Part of a small language model's weights.
Size: 16 layers, width 128, 6 heads of 32 (3 for keys and values), MLP 320 SwiGLU, vocabulary 4096.
Architecture: RMSNorm before each block, rotary positions, biases, untied embeddings.
Each number is 128 + 24 x the weight over its row's rms, rounded and kept within 0 to 255. Layers, rows and columns count from 0. Numbers have three digits each. The size before them is the row's rms in percent of the matrix's.

# layer 12 attention query, 192x128, rms 0.155, rows 0-71,96-102, columns 64-127
060:142135128172133141119115136153120082116124126115153159122120146163149084122160110091072132134162122131118128130108150121122142102163136068096107167145134111108141152143090131163173131130145145
064:125133154121150152158128178144126145140112141131099099134093112120054140104110151124114144123151141104147140105218102165131148130138093134158150106140120123166171137092143127116129135147167100
083:151152112111138110123117149098101098131138128121134143130149140091149117145164129113179147146140135133116162110128115081118103113144111107153150077096106143086129087145138125119156115164145081
068:084121156130160118123145113156133112142127136123136126124131112102100178119136116129094132127147150140094152118121138159147154123141128144143130130114139145138135154145136116103114120189124144
075:119123137132144127118131130084149131150122161170108134122101109168106115102079129146129099124089146102150129088127121120144150123089197170139098140157179119138126133121099150173183110136161088
094:112113114104154113137133125110129172160140125140119143147105142148129139115094105129153095101124137098137075137127105145158142179122167116091130130083132093123137124151060118133137103172177118
083:135138152125155110160122137110123105155084102065113120093121142113152156133161151102136132114146114133100139130145129160080141135151132135116134098130144140145099147157141107152154168139110107
108:143087137119142118140140130119123124205112136143150134085089123131122117134130128115136090128105132167124074128160165196117155126073148088112132138151156101140104097113082135076151116104103162
098:160145105108116132143136142107137117089130126100149153141146098117136108100138118126137162158123098138109118096115112163112149128137081108113156140132128104137141160152074153140124137160118150
125:131141162106086140151106102136098151098134142126102162152110126132121168139085118111156083125100128135171166119132096120149145155126089172181121120128150167091131140164134152122122112151132099
128:138175157127126156107125076151107125115111136180123135153178083094134107108122086127136148157147117133145107140142122125062136136131115112182106092146110152138116093119163124166115132112148136
122:174137122132122142120101158150153113172143165131129133146114090109125141146143140162187107129133124089105119116166140127080162125158122155114110096148118137081126107124096166086112127159155118
142:110121136141159130124145133140091128158125133149131111148107128124142108098110136095091183131135097111102131106116127144193131129164114131106136151127074145121120147101107146149154125137161131
129:146125101122108160175101176155109146178115142138132124132141121103106091160113128105134117148094152136126171136145127107110092126090129123120104182097169112118104091125105167140143145178117151
136:148094148139137162101114140111146108132128085151126109153157114102152146101120161198121116100128124117123122096101125131088117137124126097110181133137176119144154127088103155122113113156135144
119:173118116096130152114129126149157091105134175175099136096104099093144093129134088099142099163129128126096131126144139120178126123096086165137108148138134142152140101110118127144141158106121106
063:088106164135117096160119131122120101145141116106106133108129116146119131165120128134172122100167136143169091151114151149108147130159078097153139127099136129110119114156138118125153097147145128
058:145144119131104127155155140123112153117114138116150163109114120153143125100113119132116117163119130116180143158162170152135133111168120088184173145143123144180135104124150198143152125115153096
064:143139137154154163114139119140095106159134146199086155098150088108136154134154176140110103140126110142108152112150139128141135168134159178166116125123134113121121142146141106079110096142110099
063:093107139119136125115155134118200150179165150146140133178119106150075147177106157131141116146122125123174063139077118131139126131100166118095103126141101148124122150117134124113135125132110132
072:151135095158155111157144141109116097124126099063150125131148155154116121144151137099147140112148127117103139125121105133115128180154091123144098114113122123137112101166095156111167138134174101
085:150171144133133156134140151133169106109150114139090124093157097106193146092131089116137165158139094141136130113067129134144101144154130125134148119115119118133152081142129127126153147090128142
085:120138104122153107134122126131125128155129108114152105168159153112127145137132138166103139145143088126116132123087143101147077118167126139122140143119128088121101094112148128143095139116140119
103:139179120127132155093134153131110124097127107116133096144157108135152148108146109150125126128108074158136136117102103113129073139122122165098119143139140122144091124175138106157142151108140074
116:130103138126113100128128145111179145094107149153126141153156161111113106163130170139092145160108141128124132118090092136094057153123098131146103143117161088108109149145118112134123117138107122
115:152099121139133133105113138170167120110115130112116138134152123173150107067120129167096127101122145123112137099081116109143100123146148162108115153112100135096123092114123149122106117102134098
120:104108137143125142099136167118106093064106118173150138105128113071144087151105138121141183108137140126097109122116116131149124163122091079085169137125094134121098126110123116124177070098115109
110:121113172161089129116127149147118133112102133176069114080179124151094134114147121138136114106131143163120123130126180165067143090154136118132101118177134147139178088111124141107161129079133145
124:128162097160105098135139094150124132113105090117136106139090152120150186120156133105151149124133140140120126139128138167100160081107133114173146126161114150119142129157095143115098167133138128
139:134140088093159161098102138134145126122091139083110080143071185122158143135137096149112100120126128162122132121100121133130136118107133115128133102136150095126138173137147086116097129129171156
133:111075144108142133128096120136111095113131130090114107082102074096159125114130080134142126146149177123117110151132103127139116122123105118143127103149150147107138135102107167169153092136122102
139:151102139153147142109138089138125130107099134120110142148136143140137129137142132153125126087119091129117163128128101134144117123116132166133144142108147091132134166152119088130082114131116087
089:147144131114152126100067129116163136148133108147125116092135078115189161111092162141066138117083118108137133106119132131118173112153144174067116167140093115125149135172167136148120110140156144
109:104150102145176128169145184151086149128148109110089120139180083106158128143091126133152104102118101122098109118143110137127159118165155137136151133142098157137110105086145110115099151114123083
093:128125154077120112136121131138117116155131145140124169129115119179139129177134159128132132088162095155099109118146151117113132144166147134126122130130118149178122149145112151163153134156145161
096:111179159127112142133127119120132109131155117120139143127106136100120148126135110115135099139094120117105094183133136121172133127146136139138118112138165151096127088151141144091093112070143129
090:114095159109118130129163141071125148161152107105113148091117182163143138136128176130098131119123155103151154178132144110131171127157120126123136122088142097130112130113122121109123158140142133
095:153102079085103076154127169092111115148120152113098122144125128132129120149105088121146126150149101146109137069110122109114125156131107112156062139125124162146152123144164125148137103149123120
103:139162120105106167116128082114159132129155115150122116102092154171131154111090138152149140141123144125107152104139109109115110102124133129098148161091135141108112123074086126105109116128188147
089:123139150173152088150139163128137116132117149157101125126141174145123173164151162088122121095137139122134176119158091180115121117089125136123126170139162113169147164150143101109117146161111113
101:134120094115116118139149070113114139142126116089084111154078128170148143108093122182166065152127133127161139144149134095134158152112127095130093130086179081116136134099160118133145110138130153
095:158091140083125125143130127099104153146150129119131136109082110125111102122124139120141133133073191165138128139156138136150161156171112143172146115126100115107159175122183144103120106151081127
093:115163088098162148148122106115148186148172151150100157117125124144136131092127117124128117124125103100129123115087101117108095111163115113167164101160128173138128092120123165131104145142127118
108:118131097093142125153106194108121141149174134119159157166156140128152099093132120159154126129156119109128154135148151112117087123156140118088153151150139113135098106131106126140164160144139111
092:125114108167175138150104182143126143148153182148096132159129133174171135098106134104099147142117103154123157129136144162190135069168148132136108124141120152105113077097122091116136139126136123
096:149158146117129196137155155162119140106113133122113107122128118137106116124134134122134102118111133150124137136131099092129121060118136131182070153088108131156137127085131144127133132150112184
115:184129127118085133108132125129112158157141167120105162138122103126105092114148145110100154112085133172127127131133129101090162108144114112171140131117142171099113138090159156121120146134106109
104:174157129136130160118111142137126157113113109134114153170116131131111116165158132137111152127094138147101133134104118103155162067122133134144114127090122116115100207084124092151140127099141145
111:126097108154127190085151114130193114171142132146131110101129195140089117134084116154117144156129127138131101145103166140107148091131107101135136154115159113108109059067104149151104128128150139
107:138153138141118109110151108101119133119115125125160175156148195146123114122138188111131140171157155148114138113168133113138114164113116116140105164138106123104176170113146118153124132104130152
082:124156158168154134130131098190128111092106160143159175174133142102146097104128151106115148153146115147117097144136141090130141113126115102135115143162184140138124110118128146073146107127154152
089:094106134149102099163129089153155126108148123149108160134064147106125132123128114100177139128090090158098151101125140113098111122150118140155068093116102113147098127124159102145132122135162118
113:127107130125122137097153110077121151137144127162137133151156184132133112098106108109118128134135183148155120108099157102128111130131159122119114160132134159116115128117102184123120115133079110
094:170111117120132100139100137057117115152112121151116104114094165167099159141140148143092104083170108106127115114137101132117164116108109125148142143142182104165148136132096104123105143109171164
102:128100109188191110115110105147123149111137121129154096115150126084121101134142154107133175118151103129109169115142105123108075121141110134150109118136115138143177099166110143117130110119117114
107:119149111133137127108123126120090193143096107143120105122122148122124129160122140123126153125123081132144117095073118117134099158099127126115185137087103105118093131137135172103152149139128173
101:199059106125070111148126132124142167163170114147102150129122138142105147172115091145150116154113120089145139126117090155106148120134083145144108118113129104137162134119143128157158112132099156
085:157118146150105124107126079135137160134105124148138117143108101122160150099091120148140076147097104130129125161112116103134117125116117116088118111093136142085128130146101150149148122133149120
096:138137118083090138139119143163125094136061163137109113130159103123115117085115119141124112120118139115105130128116129127113135087104143146123078113116149137119139130104090120147128118113104113
104:110135089159135098127120140126187142116143101128154115129161162104138114156124154118143134135158139122137134089181092137139137136145110134146131202116109157173127129103167098157111143111156135
106:157081145146137115145143112115107129111135183119110118133133124137120118105162163176086149124121135090160135103142151114086137152073115125124078147129140100103131074156140128161145139105100093
081:128159112080087141098152141123102162141119149127120089150105152140149103130086113118102105115112129175110154131123126090134110108125116141126136134141143114110081113129144112087113122135153156
096:133076119089126106154127112084122116108100145100093134092129116126110129105146111155136133146130132108145139124122078168108131124108103147110114132111059107174139110113148159104134081133128181
088:149130129132125111124104138139107109147151125109152103156113081119102144152136125134087171087124130131099146134157077110130123123098131101111124167094123107100148121128168152142145122136109068
070:133157155136126090106108084145091158139111165105107101130105131110140137116123140155127103129117127109145126138122137136088137129150102130083147090136127135130138181119161100128127132115099159
080:164088078122101146139155127135152138164154174131158124112142118151107130109143142153157155117111137151123150129153159102158148115137162100113111126114103089100085132161134096084114127127160147
079:160097127135135143150109098106112110161129094118156099161125104107149139137130160164156142132131124127107107160134095126116118154098168112089146101131121132178077089140116147123132140108156110
084:113127097122133143095095106122116125166159127134146159136079128133119144162090101141151130131098114073091159134124133173086154137155143154137127141124156130145131093141126121144120121129091134
106:140130133138116105132132088108139176144178154169092118138129148099104145146116089117121086149112116120101109130097133125107147138118110117148129096096169106078161127125116150158094125146131141
093:161134082127112113138152127142104152152157138158177151104091130140115157131128079138106121155148160130143131094129121139112119106177114109133137142120155185152176132127137124168098108091098120
096:101119163119132150085143136113084159115121137147105108164104105116117111150146133161130085155106161149126148112146111108122139108137130095117094119107152124080161185092144125120082127138163111
091:144120111138112102160119127157125146156175126127088104097112111117121104123130124115149117135114124131109099100156119133202123142081102151120116084158119121155128169082165171142123152139107088
085:122115133165172123074135151132117157117111105108116119137088145093087120104159153070123145170093129125085137118121101152131135153141155152123107113140158091124100140100127109130104059098131117
094:129119144126085161094116097115112161181162155098103121120140101111108107146088122159141129184099150142171127105127161168132154125130151140085139170097099092126147113135153091127115139103086122
080:101141129178143101128142119109137133108110110119144122111121134126108130123111123103169110174160155103148144131139132085118164145122135122112135133101145106136127108124123121158145157081113160
084:103165151099103113096153160102149115120112157143107144124122094074139150125141112171135133142121142118164121119112157142134112149144109098121159164096130099171082158151101097110135146126100117
087:121142127078055100183145109131099164134144140143083138122071128168108141133107148155112111111110143149132108089138132124122173109161071108127125153149114121149185178118151104128138124150120109
082:142101167150121177101120115117135128147143141130145126152131110106132130149152125140124128128158094143123141086111134096126130130105128121149127141157183117138137133096140150131088128112171083
096:108128103108145126111138137134118151144106123121113144125154137161155099100075112150128124117108115106164120160124110147111170108123129102134157181113157144142168151107071119146125119148123137
# layer 12 attention key, 96x128, rms 0.159, rows 0-38, columns 64-127
066:111124106146126106145117151119146155140129158107126168119113136137096093117173153121158152101124129139166133121143087112108171072152114161125165138150146177133134135127091115098129136136146148
077:120128094124155146165106119126120098178134112127118136132115140106104067099122144113080121096154109143117101137120135126108152156138118124095151186114096105133116164132159153116105138134125141
067:101115110124124099167125103133146139125102116120102111102105072130111146146123083169162123098125128095165147117101126168123102138133139161115188132150118133126126124145170113105139147124098129
085:127124160126136108107099149121142134102121143114184157134155151129151110105140148141111185143138142156146094149173102104125158116134103117140110168144141148130160116127090129125120128147119085
081:124145162130135110127167099125123151157112151132068080142124182120127134147160131117139095106105095148146094176194114152106136131106139139101112143142129151140095151139105090098113110135128161
091:139156152082093107109154122150073110170163151105075102103095097145131134139100117145116104105143127144108129161095095186123148177142121108147120114140114100098165148121116104117095143158134140
085:132108110122177136150104128134144146137126149147142081121095132120117199126154127112098094136141168109147145097114115077116132141148121121113150158105141142106103131128131106139130117125111084
085:136158163164104077181168104084145134155150095101116114104144119126150106140115135128139105121118143154127104139166118132131127093130117113171142113111136106178146138103092120103117110155145141
106:130140104135123128100129123156079145121152132104149125091101128106104122117089135114138108176162165148112134138141132172123149104128162117155128133107166120147177147111093114081132135117187154
110:142122140095119161160109169119121117115120117120169134117077080089113133169154104121129119157112143115153140088126147128116116145128093113150189086096120151111104152151095126108119124117091066
107:144104103172143140119090140127099123110138111139165133126121094113166112125111170123122087153090188103149136082124105111114131145136090131143101105123103130155123139098119122079148093123117125
118:110128112091111172125081124184200112143111138099104109128130116104115125134136141106178141145096121103100126178159133111099108129160110189117110111149139115129140125079121080114089089120115167
118:098119133164165162144129124112157097140132143132120152126135121138086126117103121123130118109090132112094143115118138155159139133137124126119164148117110126110166155136150118137135134151137106
115:081130106128120137145127125160166137115124128147102149137164136114127132089119144140115104116100142123129113091084125127158099157104134130126096168113168110107096126091139114087083147151101181
122:141084168129091153110144102121096102117116095121106170095144098126153125109143055127144105089127144098125154134103134161107145126113160154112146139149150139113154140074158144112131137123099134
107:150136144115125113078165120110182099124080174112119134101155125145124137135153092119147132120131109137090136110123162108151149150137090135167110127104162162129124118153143176124127092074107145
072:130120164152118164076161156124124118092162137156119099135142129061130114105116156107164075114121112123132134126109119155147129133127171148128097130169155124104093128089161143128126157146149123
070:125133123167154141145095136105094134106138116150131113131147081087143149107149135148132141108095126106117062132107122142090118125145115147106115102144107137124114126144136087096132126179153160
069:087139170132189086115106133132106139124125133126146131121130141115112163161131135171111120079140103101140153159143150138125079156096125144114158074131124135148137111104117091094165149115162116
073:124133149129087123112128133147136116108135118134070109126126156137206148135130099110154071128141154167114150119164087117148101154139116139161134129126124123066112116123127120137116108152104083
089:144104103139109141140088133095146136124150122108107146117110108098130128146145145147146114117100164098168191101101163102115114096143131119137105139107158128127140141118176099130154132087133100
094:133123082134131147148115124066134160155106140138161129117109088118086133147153129160113148076123143088137118130118169158098169147112099138100163098124122162140173091109137126122150142152148142
081:143103102130079126152129111083168143122128131145168112111121133130079128092151104133161121119149173127116160077124161120097140147142151113134138106129109086121113097138095141162132119117094144
112:177149075114136149145120131132124084158114121124178147116112150106159140129158128127114119110142121104116124151096129151131134093123110109156114107120148140142100098126179129101116136123154127
096:129127135107129090094149135111120137089111169121107157143134098166090166129148116126137125119149111130102118148085174133111109164138128160112163117146135124089114138141109136152085155161138100
124:115156138130142163110136136156120148085132097110169136137127099125110170149124161104136137109184113105129161123107119127124125132150108140094156162078133168136075121126107140137138097114153086
108:107114174131119123117114093107108088114121158156137134145136114091124084115157136112143152139145134136118148119103114153161155130121105121128135155140102131129154112088145128136128097081108125
116:103134143120125121141153139121136136104093100162104126118151099103099135099072086100125092134186141091119148093184128137131157113129092117110138112142158155142161128126097107140136138076159129
129:105210106137077095148127142131142079140124110120094090154105119105137134121155129097126124131109119147126101107099150144087121100122134115152130091115123162142095107132139138119157135128167126
118:128148097149139157136092122109092119132139126118119147114094134115119151111095069153108122096138140162104118180121142143119128148097108145130130141162162111104127130123127140138136091150152129
120:122105137146122149124122135164099103144153150132093116126137126086130150151179108158100117141145147118092130120127104121182093089127111154106067134130118133121148127106097119145109117130144118
112:102105165112105132156108106153070142156132128139113085124134128131122147137055127159131097078136139129155110122145107161114124118182128126129120130139085106133101102179149133101139124125116065
069:082181131132128122157147109123121106097104164111135128139152084104162112144134111121172107144123138112137133100117147136148125130108135132160114105122126077105180102146128121131111159139104139
069:124110129147126100141138124092126128130134093122091136116150166191121188109168085078125124088112135160173124126124110151119131137146097137157140110146143128142149123142136174115087115146158123
072:138134098120148109109125063115123119146140153150107139125148127131121190121150151151167117100140106121138118130146135107122137096148161129154144145165121094144142164111127078133123133125107137
078:141136158112182137119102138133123129131157135182081105158147150125130090158154118130124099106134102114091161088131123168130110116151138117120103089112151147109112121145141136154091165092117084
086:135122158071101117097097107114127192143139121133125134148121140199143080080099155130118129095114158120127118130114128148143120131141145108123106139162083094174103136099119091152116121114091159
084:156117143134112096098141086124121145092116142130132135129114161164123140133117145132149143140125121155094095144107114097146096109100066091126137152148129162130127081127127152091127109159125165
083:120110186073138111128136138136120140095123150123118148118085133165099116131122138228169136111132119138102124151148104120135108157140082100134132152158117144142199147123135101117119141165069168
# layer 12 attention value, 96x128, rms 0.215, rows 0-31, columns 64-127
091:129117151112132135118113153094099108127088116175131110171134096099103167123128139097151127145116108120178146160105178118118101156179113142136102121123137146148094143127075110070104135111137150
085:116113114143127122111132181117107138113142096185149159132128133121157122150101149137145128068172146102111121118120115097140177120161109137126098141116136119106107113119135167096116137113163160
092:130149174119116130147153134110137135077136124137134130135151122106121129107137134129106097102143142134081115126100125039130140105118126144136099113169135129102150158119126179148090144118145159
086:128146093152112127101166136107131175102087137111118159117104139109132134114131109114145151132160115093137128135171130115104157138125102122114113157112149107148108116147148156125092107124125122
082:100103112138090159156137140103134123145161139095113089106146114146121116126126109085095136132142146138097151110096115140151161079150139132125159154126120147115156116150117133108106101134122103
082:104096129114145115106123113132159166106133129165148103077132139136132104133135154143133134171158091152095124159134121114107078129084100146098116131142138074127133160150112143062105094142072166
091:097109144112126121156126109164103124142114122137139184152117121156152138074142140116132096127040110126159141173124151095135114136113136122112134110169106080130138062160116141161163104091132098
088:135128110164063154133145149146123112148164154109137110158143128148140138087144111147121119113112144136098124102099110122159158109145129125135197116114111142147124099120115140139116150128131118
094:116131121138129134146141116122177132120152136102156125101157103142130120162104077162130085090156116142110096089083085106136150121121149149119131149129091157133113153117104149139141136136122177
091:113109107167124146079135177186148121163164159133124130133144165186163139116123120121142161107110161130137125117122152139131153125117145104113160138122148122137174088173125141151147122132143101
082:132139132117105135158161177103135074154147146148133093151118110146104107084114083145182122163154150089122139111096116133168130126124153108151141111131115111136111116103152139088178133111110111
088:123110111120080083149142161122139134111124107115110132141135136145122152154140110142101146093130170131122073114136139194106118142105155139119119161145141098104090067128095151144099116120106131
084:161094094140115136076167120154117120086101150111109094139093141171174113128148116129109125128088113132090121107123072164130112145110124134124126131129112181143130126097116176122118148140136154
083:111119135077141087080120095066124153106094116138102135175137128123097093151142182099105132109151091170144142118113175128116126142152146140094143103107102166141096102097120120123131112141111134
085:120149137132175144079109153169137119109127135153127138141146157110116113129141148132145171151122168159160082122154138167089109133111144188134098132104146108100150135112143153150109111121169125
084:145102134127119169152058095103127149146111136094095153132159090109079148130121136129152126123144148151145142112101104178156133131079115132104119139140100169143068148103152099112159144155133128
092:119122179115150099135102181133119137140113127128192188091104122130107160127166130172142112145152169141148118128081122105150136135169138112133124104109133115125135100131145094141143090145145133
099:137143142143138118161119127120111185119149109150135120167131129118130158093109150118133166104126093149111101163109107152143155110136113087150090117112158085147112122095154110171133066153128115
084:108139128149094074113093149110101121108128111095139094189151155121158122113172108095139084124135122136100180134083134141131101151116099120163114163111109150152125142112141131147159114117137180
095:153170131132090143129099101133121145145141151158088145169109111123145105107169114109164131128156145112088146157179097140107129121118162151117116129104170150130097114117163119124111131120089100
083:079154098118152117106145078106153164136142133147109101116108134111203101080107087100114155144130113115080140122132111115116145146139113143098093117118151150098114141128127116138136118147200148
101:172185100133101124136147160114109130136128109141123153146139147151132169131170137136091132125109133067136112116122164146142158105122147091131157163165086139124157105174121113152126167085108139
085:123095106104123116157136160117111072071132107102136114136107158118125136110074148092124144083145142098146122152171160154133113120153104134089089129115124100149115143145151135142112122062162140
085:116147164164150148128105133138122137119147152122131157107166156145115150113136111129140151092082142146172119143098097124088107111130149129137151077115099139116143073133112137184138107120158122
084:192155128128106182113108164140158143146144126139086092115120144115100112124110153137123109136129114123122128150108131108134097139168160183092161129144103131137145138122153135149149137155124135
076:113141139137133151143120128131126154126153129119116122134128089145108163089100115132121146127129108162166107175113149135187121115155125164137142158097146122097166079151181105124113128134154128
079:113135153105146129131088187164133091142082148158115113115115100051139153135144102123131124146155166099159119135096137143095103122139117133121140134111081118148143150140108111127129125130168124
075:157109101133104138121121136096140133121139166162147108186108163123117124133137106164113120135158108128134112110161111093138143146136137120143150167153077144103103113156170163141076117135089152
089:085123109095159140137139093144139203128119144118137131118170139072130142119105132164113126059140140106141116118137128153126103123117153169134139082130127112126126126132112122169135130129108142
089:128141149129108118133135143092109130123141155119103149103153120133101118140107139114176141111132103149114112097158135111086133159161157122131108117167104149112126159135112177144115121134120134
095:129128168126150123106087123144100092085128126160135117104141183127111097070153178146125106116140103175127129163159185138117073149111091114133124158123097130175162122142108124184120095100138159
080:144129101131085136139102121094110131135150153113129147124160123100121154127139091131151142132135123114163108093119133120121173120157151140144093158143119169165129080116108123129148129157123134
# layer 12 attention output (transposed), 192x128, rms 0.185, rows 0-63, columns 64-127
103:108104107120096129169148131113064128111173115146106119154109131103119110128103121152122108089099091133142166134115133098103127139140096162102147174117113104083109149155126131131116134189135072
092:100177134111142096128115107125151130119162111096104109120151106145164133100095117114118150150134171127083147141158138119171127183128160132112109153156116106128093087181120092119142122133104142
102:127115131120167107109114147158142096142131121057130182144139111109158113157128129099116142098132126125139125137162134138108152193109151160100140155159188054146102142147124127130118108093128155
093:111077166130159163131138120123103154076126128117124120124115115148117139109107117125116165113164142099114128137162106148151132120083185117097134137144140151080127160150104171112084105147114100
091:134165127155144145176142117135106156102128144153164131144113124127193124164099118115114157146146100147083122122083175150110122102169096108170146115146110124151117128150141113138126148115114133
092:070165176141097160133156077159107131140122115096121139113136136129126115118085151108129118139139107143139133125134156121153164135160123099149133147117098139153100121143131126116139155136144170
093:158126132126108137127099159128194090080148119160100131148106144106135129138095111145128139115153135152120117110098132143108162149134107148172101148165158087123141156094135115110145118103090130
098:144084083123141130117115119115127112113122141166103101180121135141112139141157112111117101156149114084133115116112139138074125132170094115187155126147109110159162174145184127159120171087136119
109:081063159122119139114125104131090173117145125086170105150119101127161161161166158114100136175144141126156115162099170110124108155139118104173137102112130137128067135122131115132125110110141132
099:209165159106074156120106125135127118156122134096127118128121128122125112117133168127101082120097114128102114119150111155113133114103132124169097096160149130166128101121103142115155118109109156
094:150144089082133114163121134164120089100137147150165085122124144137136150135151103142114132151178110125137167141123100092153094100162129148121100128112130110094100111158146108122098112082122164
098:167097170159118130126145109147150102148137092114152135097154106135131120124133132131139126112140096147140125128166095157185142073096125147164112102089091110128106145096135148128098145139127096
096:075116120159128098143136114131131134112116095123165182143155114121148143098103182092113119145161151124143119145142121138081104122116143089138125129131140159113134137095121125129145139116122109
088:145130173130139157135127063154097159144116105162092149114051140109149168128105104134120114135146151153129121178145120110124123166127122106117140101138157163090145136152096171105143142150109112
086:114154156108155123099138090155117086070132157105110153112122101145105127144138109103139156153123114159161077122132107135160112124115118151121159102142121142141133127102144117089103133109150125
097:117156135084133147140116087110126182108117146091161141151100122104119176121136118148165151130141144108117090127164141134094135103086121122131143133106133136153180159104134131130140133131162097
101:089122145096157143126088085105149112140123115147094089126122127158094123105133091137133079142144164134114094147165156128120103168136116133099115145143149140127076107122116134147171101094122167
104:092146126133091116126149133140138123148137108150126131091169127139122091152091098185116133120096130099137091101129128127117150129111106130118142103142111111135150119085112139087072164141162107
096:149143106104142139159106146149148117080162120127112130117107143126162142166144122116109117151108171117180106091125106152097144130120060156150085102110163104116135131210088124143115142166110109
097:161140163128145112150098128132158151154134146113132102185141112138117150126117155103174141092118112111162150119081101101128131103131137153098090120111131165164153088118126127116121178135118118
091:140126173140140151143146134136150174111164103141136130118175142178124162154134099155127122102139107126145152097120127103148104170111169079113105153104107109101102156152109126102169139106115105
105:141102139124115133143125151146131151098126122156144108107147145093145116114141135124137149156151147125108178133127090105162128110149131128153104145140147074121146097131140126158099132151138010
091:136127124145130171133131183125104103154134150083129142090111117111118165169118096143125096113134121099122125119152099155080122190127140142124130106143093114149135122139136109158138143173127139
097:134095152121147123108118118113175157116093139133127130157097099145119108154112100151136099130153118148166138130123126121125132149139104121127112120158162140122202159101100150164168073117159105
092:100088076115169100158113128089096078133144122121132103122093131103123154158112128142148164105128111119122091135133124119125094122123151136130171098139129116118117142102135130170158116157157156
088:143083118094110086142136127096127110097147103178069122179090147154148105141113133152180062121117068101179120105132107112087137126135126112106174141137129105131130134125114135111099119127141146
086:128126098080107115115107167167162120099159134108123145112100148137104104129134123120142086111116122115136165172159138062150130164147172123142098165135116145128128144118089117068138124107127097
084:117094109115101143123168151108095111130149138063140131065145116146119163149125157135126137168173151110089116128137131159189133126098115136141135143131148116174144132140140146138150150154162113
090:122089164128110151094119164150108146135143118141149152114116096143135089157126119074114118105113150127070156118157148137124154146153113113082137133123139158138142100090097165099165100112107153
104:109132110133124140146123092131129143160132146118170113111126137088148120127113120147077122104137158099153140134121114147147141147114152083121144122106134093116167109103155140064098077110139146
105:121086131149098127154117111136151126127138110146137103116088122131127163117138131117112137135075136117137129110211128118085132137145107158149076122154174142140115128123088140150138143122130082
095:131105128110156139115119132116066138095146187136105095127128108115136149119136141155111161127104105133111124097082069109188131108112111081123144122095071128093124104123119106135120130119163074
090:152157165151126133142102119158161109113077116135099132085092104152121116140136127136131087094156119147101091129139133148134135103128157132147114098131147144130158108108126110143132114078118150
096:120089140123122152129147126118070143121114118111157123129140141120108125139175112143118120109110129119113099094113108122077113102147116134140146109124170194116117135083107157118137137160151112
093:134128117159103169149119097133133151150158175146105116110103105141109180164160130131148109160147111123124131132120172142123138117152143157162131123131131160101139131108133103140134147154067114
092:113172074133158083148087124141132094170113121159133124186141124103128138128150141114103103150056127115144145104107151110135126129171103173128135145132116134150143128097144118145129146118114111
088:118144095133127147106121103129151173157103129134110122171123135119100112133169141116129164129088172111133122147147106135138123111069137145128141111093142153132119136100122146123139155150157134
087:116115142113161095161107147128166120114128144149126154160129143142168107132177109150151126134120120117090147125134077120123095155147158130109133122157118103115172135123168128146089110140073102
092:088107124113150132152111125160110120143152119093143103103098148168099142179114167136114150123128124118106096117128117095107134091107133113110183134118109142144122162142109167102120160149088198
097:134179184141119099121150136150137128151119116064161144090142147117142100131120145116150189097090103152111131141126175158145159166097161140084102148161143168114082095096104126099097088143152101
086:145122126137084106182136148141121114139119122170097139149113181131108127128094095142141124120110108164093152082129090146114139130161095105085097151135164138158163111141189154134124109157124156
092:105087139110138077161104153115136159135105135178128148105132116103164165133126086111146128162141150146125103104170147121113102150131143199103151139108110140136143139128133120135088124109141106
083:115088130152115087062120171110122141150131116121112151141132122115117113170146123137122156082078136161133102106114151157122167121129119141122117147149153091169134138095142151135129127129100087
095:124143094108130154169123159140142148086128179098082115131117120103126102153141113154128185107101099109116145093085144105102137159147120088117141128142188186141123129144131112116141101153109137
092:132140130154133142137151122135130119132169135114127097110142132118116129155168076170157137116125114141133122124138109118154167146117119157144147138123110103139140118111149135135104101103103167
099:131127052144104077144135149161153140104135123128161100138162112105109152110144105141154121131146112081113143117122127114143137090114141143173068152156166095131132128091131136143128106095160149
106:125136125121128101163108131080116123157119079140118090106125146141161176070125158128130111073157111090116152132124143121126107106167125081116160091130137149067117096144115135133142115146129122
085:142140087161127162127177152154108073106136114148148110101165135176111098131157108136068099107147103186123147116147144128135121158133152115154078101158126132131130103132085144126136120128103143
093:162105134142122100120155204148164135118100149126120104145131163106115146153146129111151150118150071080169140128148114111105137112127116109151125110153149128118172172141122154152129158095111067
106:160154112113106165106145160150116117134140127101131096126117147123089141146173164078094149131161128172136122130118113139120138145133149159154119142116128147108083146159158133114167091150091148
093:162098150115150135123143097113139098105125146155106159097164070132104120124134108132088119097142055116086126148108144100150135167114156094156151153129116140139143126106129162124161109123101118
100:083124136167142159140145094104129122099108126149136132121085180131128145154158142182120101140175107158124123165109136133099141134122126111150125166155119092119089161120131132126123114127130186
091:132106148152114096132156106141091101154117130131156098149078108155082121125115122100140120169123131153108148121136146125130122100158090135154176130158132113129137118079148135097106106155119142
094:102138135092110091131103085143122108151164152136146175147114118143125143144101128152169133138098108131123096095162118124137098152091131108086135133112108157128132140168157124105177114116124148
091:111129161128135109153150113139144151113122117132128105141109129120130093100110152125130145107114128160140147105144117100131107121112128138145159145080145137129108143118126139120124131118112121
082:127105120133097114155149117116123105139132110120139141120142143078140158067133116118134098174113082091100151164118101131098116131136106105143136135105114097103076087128142063116121175108077128
087:102148181138136160106137121146164154112124130072164175111134128151157142109133132102105098141108194114154139113105117103149142122148122121120109160131148127111147112149130170102128127100118098
084:080132130113112180144156164101113135178102123071163107075112121148113150190155149136112132136115194139126108149154112121144105124128106118157106158124143137156138139141104127164153119162132106
092:098133117126152140122150110109143105160127114121127111115091147127152155065123088126103129180146124130136146098138134169149122116142134110120144101146127131156144091133133123211192164122149190
088:101205124132124115105118136152161141168129114140169151163125143086138131100121112104139131126096128140153180105107118114067120112142159146096143110142130118064139172157125126134117126140117157
098:154144090133126165109155070092111115125086162091111106146094124146069109122139148146144154127122127171152120129094141105141128128114104098135124178113124080123162147127175109110121094139138112
094:150129159104110154158138170142148155115111131175113146149115138168120126115131128137119101139116132125152102141132161110120101148103114153154103145124138129135088148155116119181139145145137172
093:145193127121176125118131137077116140158117139145151149132140119146160121175133105108114116139136158142121135117077122094101105109119174117133163121108086145151133126140177124111124115168115168
091:168106108155134116098145123136178133137098082168145113093122142157135129134142131115169081121119131090114123164155188129087126147123103130150146123125174133167148126190135138137102121101147162